From a checkpoint of a small transformer trained on Wikipedia: 80M parameters.
Each number is 200 + 30 x the weight over its row's rms, rounded and kept within 0 to 999. Layers, rows and columns count from 0. The size before them is the row's rms in percent of the matrix's.

# layer 2 MLP down, 384x3072, rms 0.0479, rows 284-383, columns 704-767
106,177,104,186,201,195,175,192,235,207,201,173,183,180,165,183,177,184,236,221,171,206,213,238,162,202,202,180,208,227,226,199,209,256,191,155,190,230,212,198,187,211,230,152,162,202,273,198,291,188,195,214,139,192,207,229,237,149,197,243,165,237,162,207,144
105,204,230,247,186,211,213,246,216,143,217,231,190,199,210,152,210,224,227,217,136,202,184,166,177,160,260,194,193,237,232,193,275,222,216,237,210,203,229,167,203,200,208,145,204,177,179,153,206,174,168,192,192,203,207,155,229,202,178,206,220,218,194,184,158
102,179,264,191,197,143,211,188,213,199,172,195,180,243,256,199,225,213,203,209,178,196,223,139,236,195,239,206,180,168,211,281,169,217,191,199,214,170,209,177,132,235,260,178,247,166,205,210,157,115,231,220,205,220,220,235,208,158,251,195,208,204,256,158,218
102,203,197,152,219,226,185,173,159,244,165,234,209,207,206,221,222,147,197,247,219,227,244,170,257,225,244,189,210,183,235,180,170,191,197,215,227,224,237,205,184,217,192,205,201,174,184,209,210,230,214,160,214,163,218,233,186,151,200,206,253,200,203,181,200
098,227,147,223,228,232,240,138,233,199,153,220,192,195,191,203,204,115,190,216,157,233,233,204,280,194,157,220,202,169,202,216,196,190,240,204,180,207,120,175,163,208,175,205,179,180,194,236,193,271,182,199,188,203,173,180,136,196,177,255,178,189,202,195,205
101,259,246,167,219,265,175,159,181,166,180,278,239,213,141,198,219,185,175,184,243,182,186,188,154,218,200,222,210,173,167,211,193,241,200,212,194,223,245,160,177,211,208,225,232,194,206,171,158,147,234,217,157,151,187,196,220,185,204,178,178,244,188,221,159
104,231,217,123,197,162,268,168,161,180,184,191,195,184,242,200,153,113,165,201,179,173,211,202,134,221,199,179,183,219,220,202,198,227,196,202,168,204,169,171,203,186,221,166,244,166,239,238,259,209,221,207,182,256,162,179,178,175,198,194,223,193,237,215,246
096,218,225,181,262,172,247,211,221,149,218,182,250,166,221,164,223,207,200,189,166,171,164,155,262,225,156,159,211,201,197,214,201,184,181,234,235,204,234,214,205,217,243,211,181,180,180,196,190,119,209,190,202,224,188,201,175,234,198,235,142,245,181,200,238
100,179,181,185,241,240,222,152,201,241,172,222,159,248,152,180,170,176,221,146,199,204,120,219,156,237,193,217,199,265,182,189,185,148,183,187,215,200,138,196,165,192,177,198,166,189,245,190,225,221,184,229,196,194,201,250,197,165,243,192,205,227,183,175,167
099,178,213,206,156,219,192,183,131,228,181,187,178,146,214,211,223,201,232,178,267,202,177,158,176,195,240,238,157,185,142,205,236,204,163,241,196,180,197,176,256,182,179,148,173,205,143,207,215,279,205,235,196,199,203,217,173,251,235,142,237,218,180,193,220
096,177,196,165,197,242,167,169,215,211,138,159,201,227,219,246,172,147,219,188,207,207,259,206,217,230,157,191,252,224,217,158,164,213,175,183,223,192,196,192,191,200,206,197,107,201,181,230,154,210,195,239,194,185,200,146,198,239,227,187,200,231,222,206,214
101,208,232,200,181,197,154,158,216,225,203,145,187,195,180,194,144,170,212,195,222,207,189,236,194,152,226,216,245,223,233,228,213,223,213,211,224,221,205,205,189,215,196,164,207,160,130,159,204,204,173,195,224,188,181,218,218,182,193,189,220,200,214,156,171
103,188,156,242,179,235,224,189,242,166,174,129,212,211,196,161,208,230,204,239,227,206,222,118,205,172,174,260,153,233,218,190,197,254,208,147,217,228,211,211,212,172,238,241,185,219,180,241,210,261,191,194,225,231,228,188,164,189,148,199,242,221,253,202,192
101,162,200,254,209,171,175,239,223,155,193,216,201,256,233,220,216,155,189,203,240,166,240,198,229,204,165,172,202,198,222,174,173,210,200,205,176,189,195,185,204,194,223,174,180,216,165,148,253,208,225,234,208,163,286,224,144,185,202,158,169,182,180,246,168
098,253,205,156,258,162,234,190,247,199,204,187,217,157,242,186,252,200,218,247,250,170,173,173,227,187,164,250,177,222,161,188,217,199,224,265,214,170,171,205,198,177,253,236,188,229,199,189,204,202,223,199,163,136,156,184,204,229,205,174,153,204,204,97,180
098,255,201,179,196,257,206,213,186,221,174,203,145,192,145,200,221,183,210,253,264,215,225,167,219,205,181,236,199,223,206,193,254,219,200,170,193,187,247,237,191,165,228,239,200,196,242,184,260,175,200,229,177,187,221,196,185,185,222,195,172,193,183,147,184
105,181,147,210,240,224,226,176,208,224,196,179,194,254,220,182,189,143,220,228,191,192,230,200,183,192,186,229,223,171,237,162,191,219,232,225,180,143,224,199,206,208,214,215,199,224,213,170,210,210,193,187,200,239,221,196,216,167,247,200,227,232,216,189,226
097,182,203,223,217,233,222,192,186,217,147,189,201,170,213,194,262,191,186,200,204,234,159,147,167,192,202,190,143,176,196,211,206,199,189,174,170,198,211,195,249,204,208,224,230,171,162,253,187,209,274,212,181,249,158,176,176,218,245,177,176,209,184,200,219
101,295,221,186,196,178,166,212,188,258,172,181,214,225,196,165,231,197,199,181,211,207,181,165,168,174,191,216,193,196,189,219,241,184,215,224,210,213,192,220,197,180,232,186,195,181,200,189,205,160,194,244,205,225,226,157,232,205,160,241,185,222,204,195,220
104,212,234,213,166,218,167,205,202,220,165,189,207,187,166,160,212,176,170,206,172,241,240,199,240,176,160,226,148,213,200,194,179,226,201,163,172,226,202,201,224,169,219,202,191,152,169,172,159,231,214,170,185,151,113,234,221,200,212,141,179,202,214,211,191
101,200,201,159,233,181,183,226,181,184,238,185,182,189,239,223,201,174,220,252,215,183,190,213,219,207,182,190,177,165,186,218,214,264,219,196,198,223,215,213,197,179,165,208,186,243,206,177,198,234,166,222,183,186,166,199,221,176,224,203,204,242,188,187,190
100,209,149,213,218,282,140,244,238,210,152,199,203,194,178,160,200,211,251,275,255,204,214,168,145,191,226,222,247,188,216,193,174,227,208,223,165,206,171,263,238,249,209,185,181,192,146,251,276,147,186,187,193,176,212,175,247,194,237,208,215,222,195,198,195
104,196,160,180,190,269,212,220,254,192,190,227,200,215,219,177,198,180,221,206,274,241,214,243,262,141,170,189,168,176,211,242,195,191,201,200,202,221,184,233,125,207,233,219,181,235,267,226,210,197,203,203,252,191,198,183,228,241,209,224,240,261,227,180,215
103,205,243,259,147,204,230,246,182,167,181,200,219,180,173,202,230,202,216,207,221,198,203,228,200,212,171,199,196,223,248,218,223,146,247,211,227,241,166,215,228,178,223,247,179,169,190,120,195,225,213,205,219,137,201,183,193,151,165,173,246,180,197,187,151
101,185,209,243,242,184,245,200,197,218,194,187,137,218,230,253,217,172,216,238,194,225,242,228,123,200,210,198,203,199,152,150,230,184,200,186,193,189,259,183,210,229,141,124,185,166,133,200,217,215,219,162,205,137,232,127,231,174,203,232,142,150,176,221,236
103,223,280,182,211,191,202,239,166,197,207,218,215,217,143,231,171,191,181,205,188,188,292,208,176,203,156,183,233,206,197,196,214,179,201,199,169,188,184,195,219,205,210,181,128,170,167,212,158,200,239,197,213,184,199,194,241,164,200,272,226,165,218,237,169
102,203,145,254,204,171,169,223,180,232,249,193,229,246,212,237,194,221,194,166,218,167,230,190,180,200,185,178,154,165,213,193,170,245,218,225,155,175,176,212,189,182,209,216,232,225,192,201,252,159,157,189,208,172,199,233,177,219,221,171,147,199,173,195,236
100,212,170,205,153,132,234,165,215,235,210,216,186,212,197,153,202,213,171,177,179,218,194,184,245,178,178,215,202,207,223,188,164,168,192,181,197,181,181,205,185,218,235,176,219,212,206,227,190,168,185,241,184,230,180,231,162,267,269,200,213,261,175,125,197
098,223,207,198,175,233,198,142,192,222,194,210,221,124,239,240,197,208,207,163,130,185,184,175,200,188,165,210,241,225,196,150,164,223,227,179,219,208,175,157,204,227,193,166,171,193,158,242,206,214,146,186,192,220,205,187,223,234,181,168,188,233,181,226,193
102,202,153,188,186,245,167,188,192,215,171,251,210,197,171,138,193,174,126,210,171,221,209,221,278,239,207,218,222,184,199,215,192,204,196,205,206,191,229,200,159,210,196,181,184,166,223,145,166,225,189,228,171,243,238,197,153,174,191,223,184,192,228,190,202
103,187,179,157,228,185,215,255,194,140,187,177,185,217,160,153,180,226,211,160,151,235,179,266,150,231,189,151,198,207,159,200,230,183,146,211,221,188,201,223,208,195,197,209,191,162,157,179,180,175,171,179,192,253,130,175,235,151,169,213,208,185,203,243,229
100,178,234,220,192,179,198,198,212,200,135,192,230,239,190,219,156,208,156,250,262,209,184,126,188,186,251,205,226,183,223,180,185,258,220,196,176,140,209,209,198,190,236,227,132,183,251,184,248,190,248,227,215,223,171,186,264,222,220,214,212,189,200,165,207
104,207,176,247,136,187,203,201,252,204,222,194,205,194,170,193,209,176,191,215,125,178,176,231,177,218,108,166,169,143,173,199,232,197,227,178,194,190,171,264,223,205,203,216,244,198,218,197,185,144,221,190,121,233,212,232,268,198,217,162,188,188,220,80,157
097,189,152,241,242,205,196,172,228,222,207,228,232,183,177,221,200,214,227,203,162,199,197,229,123,201,210,195,113,187,196,240,185,205,220,230,209,227,181,164,195,223,169,217,248,145,159,210,163,192,246,199,175,216,182,217,224,207,194,159,216,226,237,249,196
098,183,192,201,214,275,189,215,180,187,200,238,159,180,232,236,164,231,170,190,221,193,193,192,178,184,233,225,193,196,169,244,193,185,201,174,160,183,209,231,184,159,209,138,184,189,218,233,193,224,202,236,193,235,216,163,195,174,216,147,195,219,207,170,176
095,206,213,210,167,165,206,171,205,248,204,218,213,172,179,173,196,224,272,151,157,224,255,264,150,184,206,215,148,189,242,213,174,186,203,225,232,214,182,204,205,209,164,197,241,219,208,195,185,121,169,187,248,248,177,211,205,218,252,205,215,168,224,281,177
098,189,151,182,203,288,191,214,156,226,214,223,185,165,200,202,209,213,205,225,160,227,197,216,170,211,188,183,164,187,213,138,153,198,203,244,163,239,238,193,219,211,247,258,197,221,216,150,164,162,221,198,190,185,204,210,206,181,155,187,244,171,225,204,193
102,149,184,203,235,183,219,192,219,201,157,175,227,211,148,235,224,160,178,180,254,184,218,195,152,182,196,190,238,194,173,171,175,179,179,225,174,212,181,152,160,176,227,140,246,148,227,229,219,216,230,217,195,259,202,227,175,184,244,233,213,224,201,231,188
098,209,232,230,204,251,139,221,189,194,190,190,189,216,230,150,224,250,224,203,211,246,183,194,138,164,264,225,221,216,222,210,159,228,208,197,225,184,165,167,201,197,150,202,202,220,246,204,170,196,251,200,190,170,235,211,188,184,243,226,179,192,208,209,178
095,200,167,151,186,177,215,196,249,180,249,188,214,233,202,234,240,192,181,184,170,189,178,242,139,250,178,212,170,238,234,198,224,226,178,210,202,218,221,201,260,208,182,206,199,215,155,197,207,199,166,218,189,260,196,232,174,201,214,182,179,208,198,212,202
100,177,129,152,223,194,237,218,226,202,192,182,189,222,229,270,277,177,212,195,247,197,198,222,210,181,159,204,192,209,190,257,188,173,211,226,205,163,181,192,159,218,199,203,254,185,171,236,234,230,203,199,198,189,187,184,215,176,215,182,222,214,185,230,215
110,227,225,219,104,204,190,167,191,161,201,218,176,181,183,184,220,151,190,219,181,220,203,235,225,202,180,180,223,178,193,165,234,150,212,123,187,262,237,242,190,201,186,170,182,224,161,150,205,205,166,197,179,140,234,204,184,194,231,151,163,180,164,234,163
098,245,176,231,173,152,228,190,192,231,165,202,215,194,178,186,172,274,211,270,220,251,219,190,200,158,242,226,198,199,130,267,177,207,218,208,186,183,158,150,185,191,255,182,175,247,202,208,235,126,179,208,194,199,200,200,222,186,233,210,192,162,190,216,241
098,233,181,219,228,215,194,193,202,220,214,170,199,203,205,200,204,205,191,205,198,221,176,185,186,209,181,181,182,201,235,109,273,219,197,190,182,208,191,228,226,248,196,191,177,229,194,178,221,275,182,177,195,196,194,265,149,182,182,161,212,198,173,270,234
102,206,196,144,176,177,151,232,194,210,213,214,186,198,207,202,239,177,200,241,291,189,233,193,135,150,176,157,222,246,203,176,189,219,205,252,206,171,207,142,207,196,189,139,185,229,203,218,222,196,179,174,218,165,175,252,244,166,201,187,165,223,185,210,154
103,188,214,161,214,214,198,201,236,170,254,170,230,232,206,219,190,229,158,203,267,197,154,180,171,235,148,164,180,178,257,199,181,172,163,157,157,202,192,202,218,236,168,210,259,207,224,166,260,253,165,209,199,218,189,199,220,168,195,177,218,220,220,191,215
102,213,220,238,243,163,221,154,241,185,196,199,165,176,170,199,169,202,208,190,198,256,194,146,192,161,207,205,175,184,234,211,176,188,194,169,230,162,186,224,183,185,232,247,160,211,281,198,226,198,274,234,191,188,214,203,174,209,209,229,198,197,182,149,228
107,184,194,223,165,171,184,238,167,212,181,250,200,162,236,165,170,263,240,186,199,201,178,269,198,169,197,236,215,136,221,172,225,222,225,224,215,226,189,206,194,201,213,181,200,207,198,207,183,218,207,199,200,207,172,187,161,242,135,219,200,206,215,198,161
104,181,172,200,192,143,174,204,187,276,270,241,201,129,197,211,217,233,166,206,172,216,171,177,206,201,186,213,156,246,240,198,216,219,229,149,175,242,239,185,183,193,230,206,180,175,206,149,187,197,161,192,157,223,201,183,162,183,242,163,186,215,209,168,175
101,176,164,199,167,196,205,188,189,215,190,246,176,209,284,165,208,236,174,149,173,239,199,183,189,196,204,171,231,184,183,175,203,139,189,260,205,164,176,235,262,220,193,190,231,251,178,230,213,218,205,186,219,250,185,154,219,240,226,288,190,217,181,203,134
105,170,219,159,173,185,198,227,215,198,182,192,222,170,231,241,181,129,198,175,197,174,184,238,205,265,219,209,209,212,233,171,216,197,177,147,184,195,173,163,171,174,175,137,163,165,172,161,232,141,141,226,191,162,202,196,193,224,210,206,199,171,176,168,203
100,203,201,195,180,172,221,238,192,175,207,204,160,158,207,238,239,220,220,238,222,206,124,195,139,225,200,202,203,227,133,168,223,216,183,195,213,178,217,236,185,209,202,162,164,181,248,211,183,227,169,189,163,167,216,213,191,147,212,247,207,141,228,305,178
100,189,212,173,206,201,181,171,173,114,223,214,243,235,146,184,212,253,202,165,272,203,195,198,170,191,174,192,168,157,207,198,244,211,185,226,163,209,170,252,147,182,120,213,178,239,163,227,265,214,211,214,194,215,236,202,167,165,191,199,240,175,161,175,188
097,194,195,196,220,264,183,187,224,188,226,236,208,175,170,203,204,167,235,186,179,201,207,192,171,154,195,208,237,239,200,165,138,210,218,197,169,186,172,205,230,243,183,167,165,209,219,206,225,223,152,179,189,227,204,201,158,206,131,162,147,211,218,213,227
102,169,146,121,215,193,145,193,170,258,227,223,193,185,187,192,185,210,200,165,223,213,209,195,169,210,229,251,146,152,165,203,190,142,162,227,170,158,202,187,199,212,182,223,209,247,254,212,216,216,212,187,221,190,239,238,186,197,195,231,174,180,198,182,228
098,223,173,223,230,235,156,268,265,151,193,223,233,246,250,152,199,141,160,234,222,211,187,215,165,227,200,199,217,305,219,201,230,199,184,185,168,217,240,227,178,140,206,197,203,235,159,201,197,199,143,179,186,197,223,188,171,196,240,221,168,198,219,182,240
106,161,248,200,185,226,176,182,207,164,172,208,210,219,182,175,166,237,204,188,234,230,259,189,203,193,197,153,188,183,183,233,143,219,210,201,148,218,141,250,205,219,228,243,159,213,263,246,231,223,205,235,217,226,151,164,198,180,206,193,196,224,168,201,207
095,176,170,200,196,163,214,266,192,181,219,243,199,187,174,219,161,229,164,234,181,212,173,153,197,182,144,219,223,184,204,223,161,221,152,211,209,211,217,213,205,237,258,218,153,154,246,218,259,248,132,172,232,130,245,220,191,178,260,192,198,248,187,206,201
105,240,225,212,237,236,174,154,171,177,119,205,173,188,185,270,201,173,120,234,203,164,218,199,200,198,222,160,177,169,163,241,216,214,226,185,200,234,205,177,221,174,193,197,179,186,241,191,195,224,228,212,223,204,106,194,231,156,198,195,229,207,219,230,217
100,189,259,211,137,204,267,160,197,184,239,238,163,194,218,249,191,202,172,209,190,185,237,151,182,196,171,204,161,165,206,209,144,210,216,232,221,179,183,220,173,197,178,194,232,188,178,225,194,194,194,196,195,237,205,277,114,176,177,195,159,219,200,201,256
096,259,229,203,266,222,190,188,149,193,195,239,185,154,221,188,204,212,192,192,242,179,184,134,223,160,213,181,218,242,210,187,192,188,200,198,174,178,232,212,153,221,210,153,199,253,241,212,111,225,226,177,214,250,196,171,158,256,208,223,185,210,195,236,213
103,217,203,166,232,237,220,192,186,215,211,220,204,218,170,130,207,147,225,177,226,173,206,129,235,208,126,163,168,208,171,146,186,173,192,189,185,170,147,221,241,206,129,135,254,193,185,215,168,145,171,178,239,178,216,175,215,213,205,194,206,156,168,193,194
096,208,190,173,211,282,171,151,201,212,235,167,212,184,203,207,212,170,201,220,192,179,154,255,176,184,230,202,140,234,216,210,214,172,165,158,198,169,204,192,163,211,190,211,235,207,278,193,192,230,189,181,217,233,193,197,271,191,213,196,166,228,195,135,211
100,258,188,215,173,190,187,243,199,161,206,221,218,208,252,188,151,172,219,228,229,166,206,192,157,280,219,197,201,136,182,231,211,147,223,214,178,156,239,199,209,203,235,225,195,226,206,187,213,215,158,173,198,294,195,165,197,199,151,215,233,221,175,138,148
095,269,202,149,202,138,165,145,198,195,201,203,185,198,261,196,170,195,156,215,223,210,214,192,133,229,168,185,240,205,183,149,206,239,216,236,187,198,193,202,213,182,210,182,198,205,185,215,243,173,232,238,171,229,214,251,187,202,170,197,152,205,168,137,252
098,266,173,247,191,290,195,218,223,179,199,157,233,189,218,230,182,198,178,228,144,163,207,164,181,184,218,201,168,237,228,200,183,163,208,201,191,184,170,227,214,208,210,186,170,197,173,221,278,194,280,203,245,213,216,226,232,144,172,185,200,200,194,188,207
106,208,153,226,218,234,200,216,143,160,212,148,215,225,214,200,200,184,179,242,198,196,236,170,136,233,212,191,196,175,192,203,240,226,166,176,220,185,161,179,216,181,236,179,147,197,150,257,235,254,231,175,223,197,186,233,198,213,179,206,189,205,175,192,209
103,211,230,186,242,260,227,224,212,174,188,166,192,208,204,190,226,208,203,158,236,176,263,179,182,234,218,199,198,195,192,188,223,219,199,217,222,192,191,180,209,235,192,184,202,195,172,246,212,228,216,214,216,247,240,184,295,219,197,208,186,205,188,130,176
098,200,163,192,195,206,195,185,161,198,211,265,206,192,193,212,205,225,184,205,167,207,158,166,183,226,245,186,242,195,206,240,174,196,172,202,212,207,226,176,235,201,214,240,226,174,195,212,173,192,206,222,175,132,143,227,214,172,141,183,197,241,188,179,174
096,156,161,182,178,254,203,193,191,167,214,221,205,187,204,188,192,205,217,212,215,194,226,198,235,198,265,186,239,205,165,234,189,183,118,228,225,152,247,199,215,223,186,252,181,220,220,167,206,215,227,228,207,176,191,222,228,163,254,257,173,224,176,214,189
097,165,180,230,228,191,168,168,190,165,169,200,187,257,196,147,141,190,182,191,192,179,224,210,225,193,250,198,184,185,178,212,156,211,217,186,202,220,173,168,203,212,248,218,232,155,229,144,161,252,227,210,176,131,182,234,183,204,222,204,224,223,212,238,130
095,168,176,200,223,143,228,207,236,178,189,172,199,200,210,223,211,218,179,201,217,240,190,116,227,227,188,209,130,202,210,158,165,178,239,176,272,209,186,191,165,141,155,216,179,205,193,179,178,223,172,196,244,223,202,178,174,209,163,160,181,160,204,156,197
103,134,203,206,239,215,240,148,206,217,232,217,202,193,188,198,194,200,206,210,239,180,198,236,184,234,174,218,225,198,155,149,195,203,208,192,194,202,179,135,172,170,187,202,189,253,200,215,208,202,180,225,152,183,189,241,189,231,225,239,174,189,160,215,198
099,218,210,152,252,200,230,235,226,201,157,176,231,185,177,156,185,188,209,207,203,215,197,193,202,244,161,193,222,197,229,199,201,218,195,161,225,255,213,256,211,177,186,179,180,202,189,173,140,248,163,259,200,229,147,248,150,255,177,177,168,200,182,161,237
101,205,227,186,225,148,173,233,204,228,204,197,179,171,159,241,221,223,172,213,194,229,211,205,187,244,224,212,194,198,160,210,199,207,208,146,224,186,268,210,222,199,154,159,164,237,147,235,296,232,167,192,244,172,198,217,199,210,196,206,200,214,186,212,247
098,191,181,221,183,152,278,212,208,190,181,191,184,188,198,187,152,258,166,160,177,187,204,256,187,215,244,219,226,240,187,185,172,181,175,174,218,217,166,217,189,186,191,198,208,202,213,224,238,183,236,147,221,225,170,185,178,212,188,194,157,207,196,225,215
098,212,283,184,249,184,161,232,216,190,211,208,195,181,218,269,204,197,194,228,163,224,234,195,214,241,263,153,157,216,204,182,203,207,224,100,217,231,271,194,236,152,187,235,239,195,204,228,190,277,184,186,169,201,120,183,190,175,211,216,185,201,218,161,191
098,228,191,158,200,151,217,227,182,254,210,277,203,204,216,241,165,175,218,244,188,154,214,237,170,215,161,200,239,200,209,195,210,218,213,209,188,185,228,196,197,227,185,220,239,154,230,190,277,242,203,186,177,209,208,191,190,193,215,205,210,214,173,178,165
103,243,180,224,215,247,193,163,253,166,173,163,197,256,149,212,168,148,183,198,198,200,208,192,206,152,203,194,235,257,204,175,177,222,186,205,192,233,207,222,196,223,186,170,190,190,136,217,155,207,251,214,225,213,170,181,251,183,193,178,178,222,176,191,187
099,198,146,198,171,189,198,234,207,176,171,226,174,214,209,204,167,217,179,200,175,197,216,176,221,227,180,183,248,168,189,213,172,197,251,127,230,182,225,149,182,203,219,172,164,212,164,185,207,209,274,242,193,200,143,192,200,244,199,211,224,239,220,264,158
100,190,199,210,197,150,242,257,208,212,167,207,198,269,230,222,235,188,217,210,177,194,238,238,194,165,191,180,217,192,230,280,195,231,195,230,216,189,184,127,235,253,173,191,126,193,149,208,211,228,197,172,225,263,189,71,207,176,232,207,205,191,210,136,254
098,203,192,196,222,225,182,206,205,198,264,191,207,159,213,181,198,166,212,169,233,185,219,258,199,209,200,210,219,227,193,222,166,206,156,263,205,173,142,191,231,173,211,279,199,209,127,198,199,184,222,198,216,233,222,208,259,245,181,192,228,217,205,191,207
097,141,169,224,228,262,178,182,170,166,191,273,241,221,227,208,210,183,249,196,204,224,210,232,189,152,233,204,162,249,183,188,260,184,186,145,193,178,173,218,222,180,207,206,260,201,202,175,259,179,252,251,175,179,172,202,168,153,162,214,194,222,162,222,163
097,199,209,235,254,225,174,207,213,160,219,250,188,159,204,203,204,177,193,224,167,264,170,253,167,180,183,243,199,225,211,211,190,170,191,174,164,184,203,220,192,171,203,206,238,204,196,214,209,199,185,210,217,242,158,148,188,181,209,170,251,191,177,167,250
100,248,193,158,211,175,208,163,233,164,191,182,177,208,186,223,209,191,213,203,220,228,191,165,219,216,183,205,221,221,196,222,193,256,239,201,201,229,199,215,270,196,193,158,186,190,180,170,249,178,228,208,189,208,196,219,214,242,230,210,197,173,185,174,172
099,236,199,145,213,198,159,205,172,205,179,169,167,184,211,228,206,263,241,181,142,237,171,208,212,233,279,221,244,224,164,217,231,239,238,197,170,173,178,218,192,189,198,207,176,276,209,159,173,181,166,178,184,196,179,188,217,196,221,176,181,160,239,186,225
098,172,256,204,201,162,133,184,247,188,187,221,249,154,206,212,203,148,208,211,98,168,220,160,226,228,230,208,149,236,228,212,207,197,205,178,178,152,185,216,138,190,180,208,227,165,211,242,213,218,189,153,208,238,224,220,158,187,231,161,203,192,179,186,223
095,219,117,224,133,152,233,209,195,216,172,251,216,204,165,215,203,242,215,219,215,201,198,218,165,172,202,207,167,186,192,191,247,182,196,146,199,168,188,173,198,207,193,198,211,182,154,189,188,99,164,157,180,217,218,251,234,235,263,197,156,186,215,218,158
100,232,228,224,260,188,229,218,200,203,200,213,206,185,221,175,202,264,195,194,214,225,170,243,245,244,213,223,238,166,192,224,163,207,155,227,178,152,192,214,188,203,146,190,247,153,253,230,258,238,225,193,222,240,198,217,234,167,186,217,245,234,276,206,198
100,230,163,223,232,124,290,199,154,194,248,184,211,234,188,215,270,122,190,210,158,166,189,170,113,211,189,188,213,218,163,212,208,204,190,194,218,214,176,196,256,145,239,127,280,207,245,219,200,177,217,184,198,253,156,166,208,161,169,219,201,186,173,173,228
098,189,198,196,215,234,180,227,233,237,200,168,197,189,260,160,156,197,234,213,171,180,178,202,248,231,184,194,182,191,184,198,187,200,167,215,151,185,188,177,254,218,193,200,249,234,170,129,196,203,271,177,205,227,234,193,165,217,219,238,212,205,207,189,228
103,211,181,262,213,233,233,305,220,211,180,207,160,192,168,152,192,125,170,183,173,176,226,215,163,178,170,204,169,126,179,183,184,226,151,273,223,204,210,240,186,184,172,222,214,223,230,225,179,185,175,181,204,144,142,223,215,245,189,157,195,200,199,237,190
097,138,190,165,197,189,222,181,189,200,204,216,195,192,207,204,135,256,235,164,188,191,188,271,257,245,214,232,237,215,229,156,216,214,197,210,173,196,207,204,188,211,203,199,242,184,201,193,163,192,185,218,181,234,180,169,186,216,193,280,183,190,224,231,160
094,263,230,152,278,215,172,223,186,174,273,171,204,179,216,227,180,208,191,235,195,221,161,204,208,189,265,199,168,162,162,203,258,191,180,163,167,153,202,208,203,198,218,253,151,177,222,203,225,178,185,237,202,168,198,209,206,171,201,244,217,204,255,243,159
100,149,224,252,203,199,215,187,211,230,215,250,187,192,227,232,183,202,224,202,182,195,213,180,171,237,168,191,136,180,166,198,172,153,148,180,212,216,138,179,166,209,229,158,226,235,188,186,197,132,204,215,156,198,158,162,201,202,160,167,166,264,162,209,174
105,226,175,209,149,239,203,241,172,228,231,184,179,206,233,191,139,208,159,188,216,190,232,182,145,143,245,184,209,185,189,234,159,182,176,219,190,108,154,164,261,206,215,195,208,191,164,221,271,152,274,209,220,260,210,218,203,220,203,208,190,252,155,182,252
098,233,155,230,203,235,183,220,193,204,186,202,231,221,176,202,189,217,155,217,157,203,225,215,165,198,197,170,255,212,208,194,188,206,216,204,233,202,188,146,222,213,234,170,183,167,202,228,214,242,200,201,184,252,196,190,228,233,228,174,162,196,186,228,180
096,206,160,163,195,242,216,156,200,223,191,209,175,171,159,168,198,222,216,238,206,181,199,199,249,203,181,208,227,192,217,174,229,174,200,200,212,236,230,184,180,164,209,260,184,226,268,209,242,183,257,157,202,156,199,287,166,246,207,212,160,237,188,194,201
098,178,234,204,245,257,198,194,227,210,199,219,248,207,170,176,161,229,210,201,236,203,204,202,178,226,285,212,119,194,207,243,160,226,218,227,246,207,204,153,223,181,181,217,232,195,160,251,193,176,194,235,235,221,253,239,190,211,238,223,179,181,166,196,190
100,173,208,253,211,206,225,242,169,232,199,221,251,195,230,225,206,184,220,174,237,173,194,178,162,229,193,210,219,213,175,207,151,191,211,248,240,198,199,199,221,208,132,240,92,190,165,194,243,197,227,175,205,217,168,152,202,162,237,159,213,192,242,206,153